python train.py --num_hidden_layers=10 --hidden_size=96 --num_attention_heads=2 --num_key_value_heads=2 --head_dim=64 --intermediate_size=512 --vocab_size=1024 --hidden_act="gelu" --norm="rmsnorm" --norm_place="peri" --norm_eps=1e-06 --positions="rope" --rope_theta=10000.0 --rope_fraction=1.0 --qk_norm=false --attn_scale=0.125 --bias="none" --tie_word_embeddings=true --parallel_block=false --extras=["capped logits"] --init="normal" --init_std_qkv=0.0526 --init_std_o=0.0118 --init_std_up=0.0526 --init_std_down=0.0118 --optimizer="adamw" --learning_rate=0.00461 --beta1=0.9 --beta2=0.99 --weight_decay=0.0 --lr_head=0.0193 --max_grad_norm=1.0 --warmup_steps=320 --schedule="wsd" --decay_fraction=0.845 --decay_shape="linear" --final_lr_fraction=0.05 --batch_tokens=32768 --max_seq_len=1024 --doc_mask=false --train_tokens=114700000 --max_steps=3501 --dataset="wikipedia_en"
Each number is 128 + 32 x the weight over its row's rms, rounded and kept within 0 to 255. Layers, rows and columns count from 0. Numbers have three digits each. The size before them is the row's rms in percent of the matrix's.

# down: layer 4 MLP down (transposed), 512x96, rms 0.144, rows 154-282, columns 0-47
# up: layer 4 MLP up, 512x96, rms 0.169, rows 155-282, columns 0-47
down154 095:204112143154110113113118149074094152088087179153112160140107101096094137101138070079164128161153131098092142085081114121129131079102128148133101
up155 096:106138155113152092146118097108097089116130185158173120134125147065146106139144096163088106076129091178178125117116163089071127119128099082121116
down155 107:116124135132057154169098137181098103123120154080190117109128116090120146126159134157147118116139118110147104141117221122094190134137135110173113
up156 100:132088152083186109103123107130182120136121128196152092133117158118123168087100139149125068122103095155143122138098146117141172089137146093165091
down156 094:148124105094154193122109121119099110090164167130096119109134105140161136141203121163121104153109056105117141135138147137157114143121059070111144
up157 098:076112146114174132097106062172159149065073093128148136112082080157127141048099129186167138148113127136124143182099120071076175093137142112136141
down157 104:161132139137151170121141161119049157186089193147092107150144134088150127127094131117204097083098068140144134176065135160137133112121153125164140
up158 102:107126157113144125168063147129120091100079151143141151105165135190159105193156127164132167087171145114132113151143128104130124083117063112131107
down158 094:163204124126161140092082155082146182098114065109162125136122152116084123159095114122085140121151111161134175102120071093153123103113112186131124
up159 092:136138156096144155141111158125126133123096206136114145145100203111127137144089125101166095104178112146106145127176163102121130080143164122106093
down159 091:124143140195078159118170095105074131134151137148125103134178103171075090168122185118044148143120174098181150110117126111092088161094113113158155
up160 096:136124180099101162164111161107085138158114122068132085126122150124119148073137176096146120122134170128166070200093116152157109057099142014151117
down160 094:143132072180175092083141157121104157058165141145111142167099192115082138143116080174115138117149129104080152069164147130112148146129082174133114
up161 089:132118151153123172135132141099158124052141135098174126134168159110113123102174122131165136165113092151112090124147086153146098088189172005155129
down161 090:104173130080137157107099126163134138133154093123105114121147133161147124167136155132083099138114127103197138138167160114128165200065041153119119
up162 103:142108097067121121111103154060171136101107136114162184105084095106183181120123083102063157115136160120110082156097122066093130138132194072128194
down162 105:095160138160124105169140138144139117133180184115132097174154128167107109160115167147208100081114098157169108146138121166124107145169155147182141
up163 107:176140122203112124209126208125104078141113128146157108096152165155142113113144109129054180165128106127121145134099156083143074081114120157170085
down163 098:153162061119159130086107102145159175108189144094138108074165131179128096130170159138163126102143167100125141073201149182126127143079102166147127
up164 104:132104121124174138114129116078151159119072141140165210085129161139097165156143122178146115130119134143150119173137097133053176081122121145082149
down164 105:135157085143096157130125115130053128168121116136175109120167092083101172161175098109096098099092116118090139130130128158171136184113137144159152
up165 092:133160139106192106133172095115118152131123114155132170099119156094158118174158095074152122111081105092097109162102136158066155141117123098094109
down165 089:147157103168104151183136141095125109209138120122187110117139178069138157108138152129118157176150181182143079137132163117170136133163097100146145
up166 096:139138108135149158170111113112100083084069130123129130102132135136129103094157145189094113133192123108156068110130150098101134092133182147182207
down166 100:105122160071172103145132133131100133127150129148148117133129127109170149130153112111191100112156129112140110158174142199174129134156134136069118
up167 091:113092091128120110108081148118124077145118099135158167118190091153145156099105116155162119152155137225134072128190138127132069102156129088133182
down167 096:122143152146145073157110125129129138142119057098105083137071152098106129127162140151104158109123110068168180099100170149128133157081156177124145
up168 099:171146164055178092154106148104157120065107084152145112098121158162137131097122167143168106167214130116117099170170127135149151076085150043137112
down168 094:087133082159076197141154129132129142149148128109135163131131129096120138142163111137119125048106106100129177130106109154092110185147162179142111
up169 099:090129183149163147181176120139150156096103174156163126185141134088120118150217124088154064129104094120144115197090168147120107159123186082127178
down169 104:156124128133102135081087154106128093128164090110177156125117132161169175173110097144068149094152184116128091082106059122173124105135113166114148
up170 096:131120155114051125180131101078122079074104123141187094154079149145134156108166121165169089101125101166120117178116201103125138131108190078121066
down170 097:082143100105123105081090161094155113127142096149121207080148155111136092151083152103095113155084083028126189106117095145135088091126029152096188
up171 102:129150159122103101109125067123111115083138150137166116110139145147134128052221092162119183145096114135174059066110127100140099110159120087131171
down171 108:116098104131164064126099107183096179110135140124129168114101113080060119159149167176090110101138121145069161126099104092143126145159101140089095
up172 098:096135116104091099141063160158089082078088143123113080124151130167152170210110064145103156090095109163173094140156118085148143141153124155163106
down172 103:124165109185108094120129095135132147194126104162137157125122115103137065109140166125095120149108132138099128090120109069136112086155143122072120
up173 102:135173193169209089132052056108109137115062132169131103165116152136103172147117108137148100133154134109167147120170125142106138141144115105166094
down173 094:126095130084134092103094182087118104114083115104145114071143123134118136063151109136125087160196124119134099078168161091143129111124069143130109
up174 086:198147108084128131111151129180142093069117112099101149129146074166204156148177133106121134154131101125149178135137206112094103040104140169137109
down174 089:094077129115147117117090088124121139102097099145140069124158183108095108132109130139141159136138117122144095118108070194113144191170153062120182
up175 103:068158123118175127150093117167158129178132109135153134110127114131118147087132122179186085090133071139197128146145134076122162128135135117119110
down175 102:125168164154113204095112127176109151097156142171079135119196122064123153160147137129174084077093129152099126112083144167140110144139126099200107
up176 106:087162140112107088138107129085081109089128121206117171102145139128094185143185108128122136077129132125159106161181116145138114167075084063090184
down176 106:107096131144113100117090125125107117118126104166121173151083125185103095122130119100059101122128126199079060082120169180120129128152174102140132
up177 112:122143156144166060131097146106146121139162172117130122118157144121094095155153079160131115103137145230121165167080212114104094094129154118125118
down177 108:138113127117091153127108149144084097107132145102102154116108086145092195179156170130127096165155111114134117133198150123120096119146055185156140
up178 098:123090130140064116124100095125147104118111159102132094147127186160124146108127123140082125164161145119142149140095132123093166128116133142122181
down178 095:116127168136137170103154132137146120105142141157114168114125102079100138116130167133176129169163077114122151050127145132168133077156073078125084
up179 106:133116147081096131178100121078079112142108148134156118081135143084058194161197154138065072140147135110169156094102149108104131143091097119106144
down179 098:119134119133096168171176176137124097170110133147067136110112130157043074148071108093144095131089041110062119103108153122147123137095153154107113
up180 088:143162160181177157141150086126145172135076109157131162170117137178116101117095125107080146111162127114170126155185102114084164085164176142108147
down180 090:106140147078115175203078142052117082156127135105143085128144130050172115150155105177162096157114134191115086131079150050154132182079121101234115
up181 102:084170142119153146106114074125112095139120114118124101085196099190130133171150114152146195099105140107152129172166112097118110125126098088148161
down181 099:141148112138100149086129170111134095156177092167097135170132110136147125110110184153128103090221106139163110121146071100131152143125131133142136
up182 095:131071071116135114129134127101142020083143117133166070111143108190133138087087072073115115110166143145086087135110145133149133145177142128149196
down182 092:142183139140139196175131090131101129153043154176139170139118156144148130123147130151081135150118134127180151159093058134134137123095158068146143
up183 098:134106132174103082159125130046116119141154195153113122113111120110088114108196142072102145063121125109119121196115177119109106119104138127127148
down183 092:138112124099086163095142109119114110110112081072074149166123168135181141160083112176112106111139103082130086018198142134182125075129126106149097
up184 094:108185152123161094099092085158147134120144077107169122135113132158164080134141166155143187191077163166200121174132150111113133122186062135097101
down184 090:130107141120073185158136169105133136143147139197105174163203118098107139116096136138113068144155122112111135170140099131140105134101133123142188
up185 102:117131129096136144115096112134124113160141130131158135120099073144124203123083091137088085107095126170163109128103192096152090087167119155132156
down185 107:146132175065151077108103158121114160118182159144119155135095195098094118117138159108137180160106117114118097141126139140147166159123082124104087
up186 124:066097171084106092131098092084140121087078112159115147103118139106119147115144144154133089143120078120176108170126144105142123079083095100171141
down186 114:043153128117060131088120145088178171072171179148117112100123132113117118141195166140134136214139076057131128083160135172081127144106142146134131
up187 091:027156122097111106155107130167056114131173114098109205131082123143135137145148111161119126104124106131166062153136121108140111119045092096129161
down187 099:156163069179109184068142129142158117111126143200082122139173141145142164077159157097132122155102152131081153125115143149135114157157101147132089
up188 098:168159087083159090175080143073106113059121159150154090104125081127165200141169121103181163136141133142112059118138150141108140119099162094085064
down188 094:139091134184132067124144096135157183086186121103158138184130165138116107158064169087073099130159178120129199115085113137116113086131157148118112
up189 090:123122178115152186075091102167193139083089130167168170134134146117143155118128113160088113106131124098200155089154151145137171141139125146180203
down189 095:110147090112137108155120125077076067142099141113090137123145060116184123179177165123219102141166094167056141132139166094129125098110168105121076
up190 093:150152143123147116130136122138120196103130130153113133109179167116095110151119159229114136119169120074145144166134104091107120114169137141161142
down190 095:107182106125122167149167169134123124120122091123139121146098142101214135115160160155143095125167062105123187128135101130180151135123172167076151
up191 105:138096149068107066134112108079062146127130172161144056175178091134142147135091119177106141145111088136119117128154163101134087094135064088118200
down191 105:169109166115104143166113141180128134123114162137099174138106151153207128114087089139142116134107122098133118125117099134118160146117224133150148
up192 105:138120163162152161138152139108141073093108071148106134082105162086071119125103140114135128072099112116180157172175106119137137146149085151162057
down192 106:162111117126138090130181156120116128130140139147153115104109114167063154103157137162154115138179139129143068139054101126128172136102104138073181
up193 093:154124128142149123140054146130123130105107115161135144132111141083118153106137080113096017080123085200109158102101117135085171150168214149150098
down193 094:136064121077089082138174087059151089110167166112170091092141109154125084127166148154158188166130147119115123113137093099162121168135101108153154
up194 100:129124155137187161113130161101142107103078072113096181145145103165139093171119149115103150102094116156126084133138163116166155092147123146154147
down194 103:131138093127116076149129127113132139135129135127194082116104151142107177148116105181092117119157159086120112099098186191090111126155135064164108
up195 094:142147152165174144186109164084103116111160112121160163133170149187175129120189172105135079127132137124132059139118095144104077093077198108147127
down195 095:137139093107100139151151092179177126132119126093101134117194103098104143194071048098178167155080120093106169113158142096161121143169080114102106
up196 100:134147128098113150108116145109163112100062102167170072177135114135079149122140125147157092098109110119128098160121132098150128096107186133116111
down196 103:027045107168097122101110061171117137130167095144133095101156141125119148095095141080101145140163081181128138127153128142081124164149107138095125
up197 099:097174218146099101169163108113099113097118113089214114146132154142122130117175099143138123131123143114141137135134159129137161153140083057138154
down197 096:117067173097124172120103132093077135140149116122149155056144121117077136124079137133075146094097104123094110110101134130172207140119154153127080
up198 095:105147130132189151169128073157163146132131126162120147157220092141081134130126176127180123103143157140084135165155119117128121114062091132144144
down198 095:151127121122099120059135172105141158130132188158102098150076187161136110153127136144057082112090155170149164142114135146101117182183206086059128
up199 102:136145141071118101195089066143135087079095123181229108099186110131140138162144115152132142103097082174058166127172195113147168151138135132171108
down199 103:132112096116097123095151105125121112123144146095097122212131128209137056076106112193095149103116208105173166086116158072129132132111079120127065
up200 098:081112182090150097109094097106103088092163107099137146129086144136151163166143113134163068140184053135155180154137146199115133083163090099121112
down200 097:142065109193114140091128146135124072093045142156114154105098172162165106136133197106122122128135113157075142071145112126122141118125117116125181
up201 104:086084131107127169186112102098114170130089080137152192151156123112089092167138122116129091129153098110110191167169178084047171148091126076126145
down201 109:183136084218178117101141084178182108152122084130155107144146149125137131173124130133075133124065116086106092114098107153143125138096099148098205
up202 089:088097158183113102091116105137107128131066092111116127104108145187156176149126113133150214106155101108142104127137143120111126181067159162153136
down202 090:180118111135154122107166082145079133110210167155140139123149124127108145132110145138110085163119182144081152134120078130121147072181071100098133
up203 107:089075092125157125176118113155075106143152150172138171121121141102121154133175122175144142168160098121223153124134151131112140091150116096117093
down203 102:130162126114136128094150146078124134129076112107123081153196093089124099134171172123155126198116087155071153169056121169143143184129143150135126
up204 102:124074190118132096161129062106082113121112108061097167083129097139167131104120159099172163193122105114140103117153121108095126113156159051093154
down204 090:131107135095160159133156137157170165120131191151143111098144136188133133087114119139143159123137106101114160148140067134125168126136130146111131
up205 096:113144082152115119167071098112127126076041095178160148187138181138123135152123127128176102143130086147146148165170167082092147157141153147096093
down205 093:114063145064172141118103185163144204089124119128133105082143134144152118100073131142073100144127137148167141120107144105158103111162126106100184
up206 094:121106094153121105147100109180155150092182174117199145060133164161164154098105148151125086140104147204121141148118123116115143148130133098152139
down206 101:097181101121114160107066135091165062084110103113084139173160129137104120127144141113180153160110083089127126105143122109134199142104148118094129
up207 108:142132136100147145128095142071109136078182146165170080127163137121136189162140121151045166147113079147162135117180136132156174099067122117148096
down207 110:104125099067145169107134111124146153162180113117104173113131151126108143130121168126124138105069162159134102073102179135105086152120209131110153
up208 106:140140116088116121144098127124121088169153182094134100169113146209111117150150172102109137163132108115189075144162143117124159109123060131136108
down208 103:129134116148159134184151133082142157111078103150148105098192091084149135140159126162137182062104128155097177112120053125133132162181199092133156
up209 092:156180134124111181135108180122182108100112110140147149149146173201137137207159133089098154147188108143128138137156173110140146133133148157106128
down209 096:132086142122119156128143064112037150108116146122159123169135129095116151067070162094108084128072136083161110123088075121113047151141137134134144
up210 095:045090086096137069131113180113096134137095115140171114150127171117130142162135104086171141137118076161151081139132144091167148182146145143106109
down210 095:151155160181101172158140138103177114129118097167129192105120090099110086137144167140178097138129203180055136145155098129099121059138102084140113
up211 091:087166139177187149174104142136165153068132072159176162187158133193157112136105122146149187087163092143150093163145135138177136152183108133088160
down211 099:094118108113097071072139095079079128123130156124103125130130117146104134139117150115097088201088201099135120108119123123123146120143136091093136
up212 094:123119155041165100125105104143052125112115117102136173106174147077144193106163140101102129113118071157157109162099108104146128118142188131090057
down212 097:138144120127152148132146063132151102164138074150110078212152084151168151136113139114130054117079160145136175100153147125135131112107208099129174
up213 101:126135163128205129081132126110099140093145097115113084152150134125185111146155110129099145122152091177185144142080176142089176128116085123104108
down213 100:101183116136173132148070121140134151125125123102165121143122137094126152136137191129148121143138143117166092078127137112119173183110123089152175
up214 087:154131142074065175092098121115060155095135177162178121133174111129195159129167116142106182111159152125081148129117127094113137085185149135178084
down214 083:105077097182121102169140105137150106182074075171083147124123180198134121132119152147128116168190115168175136151141094124104126136143091118113164
up215 098:163139167160122135159147112098147109083108106164121130093133134163110165149156095198160091062141128103144122140155099118088107128115220128094161
down215 093:101161161079140133096126118121112142167132055108131176123127145123116167153213155082117128088137161172140103124126085089146117157157184099114111
up216 099:145144131133137146164113186106183100091090109110120178129202140125151166140155093142082152100126128105171145214101132088099107117170112126138164
down216 098:114053146092114102129120084147095133139121078152163102122088120063119123123122142149139115167179093074115066130128177172104155136085123209118147
up217 084:161102190143105132101097133087184072130075110123177088125079155157138133048090083107114111129137154150150151124110131118197179125167138099160173
down217 079:067081087116185178106152157169081106097128145126122143144090125120142102166174155172111151079147113099141077175180161117143090172062090129116157
up218 103:157161088159087161141127133125141100105114162195113167151104164141083197165133079164070170136138076121143159162172136104109134132157150146089178
down218 109:129126119133189061166120145137169143134149055152121140106138109156178123125112159126131147140147112176192181142109081149112069116126110094177113
up219 096:119101096101179132129100052097182136077144115163144090120104150129139203120183130140022126123119101120177159118122155132150187119132115093126144
down219 096:101121119178126119099190182143115141121099156184116097156094127116169068153101114143137151114131182093167116085121173142084148202111108173147176
up220 092:108086139059103120134098168112123052139123148105189138115076188113087142184135106136154100093120100133165120176156085107134177101172131138094112
down220 089:091158145210098139134171061130107140112099079150127147108171129112109110098116153131155177135125154155100189100130108110124129161143142121163083
up221 091:138079186122113097186116058095151099138089175128126136093157161104131138104154101176098177122139082120154109159139123141065091149104078111120100
down221 085:100123086112145117073142106136093160096145148136157171142150030154155157144161134198111065142140117105114133058132147096094161086120117111111134
up222 099:132132117165126087184080140124140074123163165174117064093113158143121115134078113150165149068184086100165135150131168132158134062079105143108148
down222 103:157101144109122149091129186109088143131135103140098174163168135098127126151167107077075143096108117125128065059114123122131123067110191109149106
up223 094:096103121179093040112124096110133112059062141143173101156172097149158085150115099092098141119154132153096122202107162086131117075130146184162172
down223 099:101137103117100180137164130086084112158150198110118157159067114082113148181198154147132083146043106130123143118139106136108159168133147124193085
up224 090:060117134128076102103088106100119132075172122102133146138170183153104168145157170109152164115135102165156168128183123145095088190108081138082114
down224 084:168147145138135141184169109155139100099089140170115102170077137110144130109129164143142096094136134100149117081127137167107172060086154100138184
up225 100:117155159130211071140070089079100134129133111150182138101115157117175174103131022115161116102131111139160139110128136131077133047173153129135127
down225 108:147066074140074134122124137127164086159138151090109128115150115128086128099151169167156060182154180078104124119149131129106160150089128090085122
up226 098:116040151146116179129098182154088120103122133135147177143128146132126107094150130175107115117097129135196073192083156166131110159144096139089188
down226 096:116167135097119126098131107145115134178114101161145071127134089132129090154160133114132131120110090134079131075239144075143154098114145139111054
up227 093:079143135111156087103103108141132098076160123142118125051119184161148159174154089111096150149161120117142183125179105131094159119128190143115118
down227 097:085133123107125095176167145137076130146152137205173173100131094136127086094107163152127106158109161106088150107125112148091110147128085134105163
up228 097:116095136095156120121059147079054141175116168142168112083146117168129148116123108114113136097086110141083149117151195105101116139124084154077135
down228 097:175055107105090068099208109148127071106109094156136131098113096113142120122118102119150148189098089148165091169095070078113171129121187121168158
up229 115:136133111112142090110100082076099139098087142145165143143075106140166117201205040155122123115183129125180092146124135149136157106112136127127124
down229 125:170138134133110119128128093087105142150155106177133071203166144103121131105199134161155112119073122099111172199169195096203104168076106081085111
up230 104:097186100152143162193127126150142085090127150168131183141144215136150095114159141089125132120126148116159160141170146134120077141096118101091109
down230 111:152144161153130111137101133161077165130110120144146080121151043145089147107073135119121096124128132180193093123124097124124112102128123176140224
up231 101:144094120141168073090085095113098149129105105134161122151132101164148193164138164129142152138106115168151096113141147120090087158104103103103186
down231 095:124119140099113109182124140162087149089115172099130176065148093131112123160137070094140149154115072057101127081115112121062213083142180111114133
up232 096:126129148147128156180151145094110070104092111079139068113209168145146105097110117137147143092124147135177086176175102138108054136148135138138087
down232 103:177132167168115129021165107142166190135141119113135087164108095120154173113118179154141143173120157138116142098111154113134114137068135132114115
up233 098:077181149092108152147164178099127111081122149131150105077170111131182150154154143148150118107141163137126130125163146153117102147107116138108162
down233 096:112112062184201132121120119127086131122142074118101184129044192116102120115102111088156130101107135090101139162062138131108126160147100122109150
up234 097:111119218079104132131099119148082066167084129110108163119114151166101174117133152152115091137176152133112078110099123162165120084142123068118128
down234 103:163092120187145219084149148108136143124134146176106147163118152128106079115140108112162099142075131148137124176182123091176108147132142132086098
up235 090:152161128119116160126135063114110081085102127152163128177151105167177158091146118136124133151150176195191089185153187083119114156047131161123167
down235 090:148141134137196108086091179108100181145122126106056161144180157118078116112097134123135117138107146119080189094099187173116089119151111118145145
up236 101:138112178165155097119105147092110139108112116127159154134177123116124146095131094131094205091171148129110149108107176099086064091186123040143106
down236 098:111143169103104102152175113129105114142121161098121117130168141127103145128116171165176090131076054156168100114089068175171125131097142147124143
up237 090:083131119172160162142099179123071078048100095142152115135129166135137138131140154165187090140123106141169106136147140124117135133160218155110111
down237 089:133167124157124100163130110183094133149119075110144174076141100082109104070117125089124130094153164164151205158121139082154134145105090086150099
up238 100:122150111069150147113120140153145062126132126139093135105167158102161166115155138127112118132086137149080157144098169115163116082068128129144163
down238 098:143153109129142113077133152100106161078119109131096134113063144132139081122042099108131151142132109151207085112165081181123116097187091080121119
up239 097:119114099099201138178110140103132100096101122149164116164105165099120123102177108140149139080160091183132151157105119097168134061103099129116165
down239 090:127183120140130112125076139145110173086138155099073107128123082145186110108113137168135044143147079100116110202133111066130088137155167154090091
up240 089:110142158147202115141082146124070099099104156115122132173127165165110207149120114122111091129140159134174174155090168157079138074090061151144106
down240 093:112114114145084111070135111120179125128122144125128102090145129092110146131097113156088165117112097134106126078170140108175063154175126117139144
up241 094:189101121113128073135124064158071156143138106102214142095131125120161175137101144185054184101117089107153122086167122052121095087121103126172105
down241 089:147143138138120135091149170198134154140155137150099105105124110128195128127160160132143136145091127158062174097104090169135124150112127154095159
up242 095:126079063167148153214137088137120122094086142166167129126215063157133109128137157142157127128082161165179150167174180092137119119173149127105127
down242 099:177153097130136115037131165107141119142131144148087109163071148108161151138084114116133101098121138074125103105129073143133080112094109138170173
up243 104:123149134096158133156082101093131135138096114117151158106073147164157095101192131144122142076145088119148065174151192157080077115148089123087127
down243 105:100168143112147074145105117077096124155094090130103131141074123088134152163122139153199126109110132149166146103127120181115116121090156197089152
up244 098:061167139053106135133120084122110100119128083121114163127089145161141179095115183152179116170141098154186096132120156093042138113160084120149127
down244 097:143162184179128196115107141100076140098123158147134162130150108112104118126156076095134135079119136187162136122137115206212169147139146117158077
up245 108:134108128118079165140121153079079121125126123050155133113100106146108141118178134063122188054119082176182131153158153126179186117146205117125145
down245 106:088194107065091129165137087146174087171138140142173132156130159192110169111153150114106186112152117099140179110075155149097120099136131152176174
up246 086:045098095114105163112107103118122059129136104119187181172148113179200130158129111090103103124163121181109106083097111100136194094139151126164175
down246 091:127132142167130089074128141141143159144079135169091080120147127087120154127110143155150151135082105080141164108174138117165097168083121160143058
up247 099:148128130153152172130137102083129123170173077187135096168121092134156107130225118139168074076107133138161124180207120099088170149130173131128172
down247 096:115102147125137118133142112116123147101112137106119144162162148092155182165128111080087119108191069138094079103134082119129112124097150127205109
up248 096:105077192145116168112107101127088130166145141145133137136137122150133136136077142100195097166222099151125227122137116069098129059111114107124113
down248 093:138132095132192139163124121096144157158102120188093122091074181123122132104124076104085144127115154071104132082121120159191148165115104123137154
up249 101:096178103144136170118113104116089096144065095198113083120140122111149107131126091166152124108094122125128072140204139127099107133079173109078097
down249 101:171100142117184130107131118064174139106146146104081105158126129134118119124054161107158147199097170132131125115110072110142166116185070155146166
up250 100:121148150064109167148132129072173101107113045124130124149152102195108121144157149199147137102131127125179097183139138105137159122159111138111163
down250 105:115120160188161123106123122151072166126147124165110163106096133154151126076125085122029096061142097110131125108137083128090139138103132107162119
up251 101:131145088186100114224076123072107082096119142127126157129116141070133171167143087123103152077188181123110097150095123043119125154099093112055164
down251 101:129155160096134119133120115148121173115157112175080084083117175185100118114120134137122155168066113128111164159128123138078098116124114095151131
up252 092:171079180072084153130128102074076138102140191118194190113121087083128109086137133120120174125095121120153057126139160104137138110109084059163115
down252 088:090167142123164126121119120130159109120138166147099097082138111180132110148134136142128120155124157106094151083123108160152104132146145141136117
up253 106:023150132161110066127075102142154112117082128088163115113077155175109144139137111153091118155155154167138115109159136095119160112160142190154127
down253 108:180175178083210159122098123105088142080149122096080114164157146129121079122119108183141151064082139099087156165134149058131078104136157092131143
up254 108:128129198140147082181143170101118130109176174145147151122194108168146143164133172171150060088119113166184127141125166070114118087099128139149135
down254 107:109207128153080095132141164142146082103159090160085178095123139100158133096165111111140131142111104069087121115099092147109076176127109145146145
up255 096:078165143116123111127066106102041149126120166136144153149154105107180209154121138175075142151127136089148115152128130059129125171138128100111160
down255 095:115109114125146127143182165208115173144120114123151067046110112128069119154107153115158144207122103143111177086106129118127120094131136173084157
up256 097:097159144115171162121117127085088103131145120149153121081125125162123146133147122090041136118131084117149075165129113109113140101080082113106162
down256 104:173149086111110156162162149116149130156159067140217104142159131144137092155169125201160101096165123147142165142110174157125109139102127132163150
up257 096:130180145161140186159113122147201144131101112129128141159138091127188138183120174164068129031117150161118128124177142115165130157073131110117138
down257 083:133111100089133094098085140064030115135122101108127109106170092124138138095161067118115103125166096132132127189116052136097155073149184109141151
up258 097:128134114141200126068116057115093103149104101151140062110122091174090144094149164142160170118126143122127122127099112106111087099105107132132088
down258 097:148124111123150082179176133161106154075162111127113206148115168128153119200116088097087052062089154139111155092131092150093176157109114120099171
up259 098:115196111126141106116120125090139134085148140136148155134159113156129103182136146133175061092191121115127122171151167132081175130099081121153120
down259 096:141112097196134160123166146160106126171099075100136107211092134142161155070078135144090153116132104187150107109127123110157118116114163096129120
up260 092:096044114147172096150088078115090118110128135074139166089124122124079129171245136169113171130094120161116085215163098102116120130140141130118112
down260 091:085181147141146094133166111179151091085077097176136068181130095110190166100093140178154174081140141148127133063112149110102148103117113097099150
up261 096:145140090146119069111131090068105142113127124139116123178158074140122121131144155173145074091144111128103140134172174068116127150115147076118100
down261 096:113155098112175124149120199174119094064115104094126139049112079041141093120130072110127151137130143106145111123085098116131100132170143180123184
up262 116:158084143141156163193078083123132082113114096082123125083160145094183155086146140124111116175125151142125122157115127100107136134169162110113143
down262 094:114125081098099088128135157103147144138182233127126138077122140135115096103148169107107139110135125109108153155152057115140208108117084137124118
up263 101:153169118116117076144074095133118164156116097169177044121129178148165160091092116154131110164191138151191133099174110127173165115146106102125110
down263 091:140132096076123125093070177125086149114147142135099174101131099092129117093145157080094153123085190095134185124090106095146109129136109068117152
up264 111:061117117103102097136131135099112143132138164143156110114182103113060146157142137167075150127182081189103109150145113095139138122125135122109217
down264 117:140139099191183172129124105128062120143108070098099137120100139145155143187096119157075137149146077128134138086103165124076176181114161152157108
up265 112:102086112125110093135083083142137127095098142113189079147184141138162127124130102153143146121169094130176141166099157095112155123216187127137117
down265 116:109107112112066095118138140156126107117123165127116091148131120116133053120084154122130122174146093115116135154100156129135110143094110122130123
up266 094:149195161130150142159144143106146130115147137165144167077188184133153091120155130137158100092121121126192110117223102163087090094115150110105111
down266 092:136107131116118154091186059071125099110091131121119118145117154069171141098095146148111192114127161130112187147103128061165173149142080102159146
up267 093:147098119164118137129126130113140136158091088108140095125066112121147122126177101137131133133099028128153092136170108082098202064121172128124094
down267 090:073181087078196156181132120173131120122133131075102137093122087097131124125129124159133114091104196153118153133110190085138089170145084143130095
up268 102:098126189139137102186117126117117103080126185120101088082148128136045160139219113079105101138174123146161114144094119105132126141093169088134123
down268 097:180094184128129171114083146084143117119128167087146169163157102145176085132140140133181064136122195128098101066183111087143156130180108147125070
up269 099:133150180103163143194101134109130121107108093126124185176105088121149192181194112140107107073124100119173104173095161135115123166104071110102065
down269 096:139182108110137070095151135099156160147089184086143113139105164092100166117128143094143160096101136163137175151151114177183048074156159083116190
up270 093:123148066150066137170115106124176128068096124124151171180129147124142138109147175172174153150157088112158126242104130152072162133133179101136155
down270 093:134164141113148149127176106153116095165164166060115064095169099068110120126129087043140075114094161143097150069174089157149105091133083138164155
up271 098:081104147076127121160135118079093135094158181128199138156131164104126078162097097176088096055154093189124117178133107131075145087102147158123186
down271 097:177177123123155056161083143161148147147118094112121082098130066141120171164094070123089150149132117175128105095099139085084071144080164140129101
up272 097:144124141150096133141140095170149094103144129109160107051072126168171122121187105157056138102141130154184101167166127136127137145114104117102130
down272 102:113113071106166115101114125181098054100122121136147119126104142123095125144089143115146190126143125107137127117101214137111197169125147097160149
up273 093:100124136135159163141113108072127092107081180173099139123131166105094134105162115157132117144108153184112152164124123168100084084129160099072149
down273 094:143157121077119114123098122074127137129199103101126165161066100146104132137151190118105091121144114152132169153130112141164136088163112185146145
up274 115:094131174099095079145091066141134043098085128185193131128143113128148088138124072135150135142163055140108116111156161137141146097170123140163145
down274 115:125081110150192155021096150191124153135127070091111107133085153193080106111139111144128127167096151077109127143183131128109106128148145171107146
up275 098:151084136121159134161126109164135124087173121141142183057179133167072099163169151184100156155110143132127115197163104123173132123119129051163179
down275 089:119172118113129086111161163134102143113098142173052129168086136133168151109142099126181109159138100154091079066161138136143162089093138133106081
up276 101:072145100112155092160123114072136093125067180149173116088088162161089126172152127139173162141148055166092083174139103147088134129166177152117164
down276 106:129154112103058140107108094170090084188091097116132158163153092082157134166096126198153105119079119100141167139125147100144092134112112053045093
up277 097:121181117115124129115149131106096122142074105098111149079208134168145175096164159105127177136107169076202099134160155135171158151127139104133093
down277 103:127120130086167102133130105144173129164122139123171122163132118125142092168084164171153093141119085188124120156088056157115121053119067114156186
up278 092:088137158079170202140128109056098078151147107101146197112099114182114138155142100204155070104144106166181097142116113117116078132093117174148120
down278 091:149121132112109113092161109173149106091142156131096134141146112107177076166134144090178142159065064092112167104134192130116174091139128092095126
up279 103:132122172149170149161127117105123098198128141095136140142167134113129105071131089144095124087114104127162149174153144157132151110118126134154096
down279 107:163121142089052111093102110150160142097102143129155156113141113167106130147130143129127096094127078111053112160139086072110159134130127200106143
up280 097:098110154136099115164069107094178040142115127137156110151122159095093120090128116107174075137176089137123157153170126141113162142200104107132167
down280 100:170137113168147151107149140171118108153134085115103132148116112184125116140054056081087138112116115107133189094128133145099084122041114146136124
up281 097:094192114154170162171107102133158089069107074113131073177082103176162115126112100196122119149181128148175131170113117125117175129096159082104152
down281 103:110142112159098157130182156132114118187145116117145094107184086117110113162083112176125148148160091135125102184113114167186055160158114093116185
up282 102:071158166109077102137122089119124141116141160162161103096145068176142163202126113148130115147144057161127146134157141076129118141140107123106095
down282 098:099133161047132165116071165134092148108111147119108120095165122122117113108110132085105074122152145112143142146096161054097142107144100126097111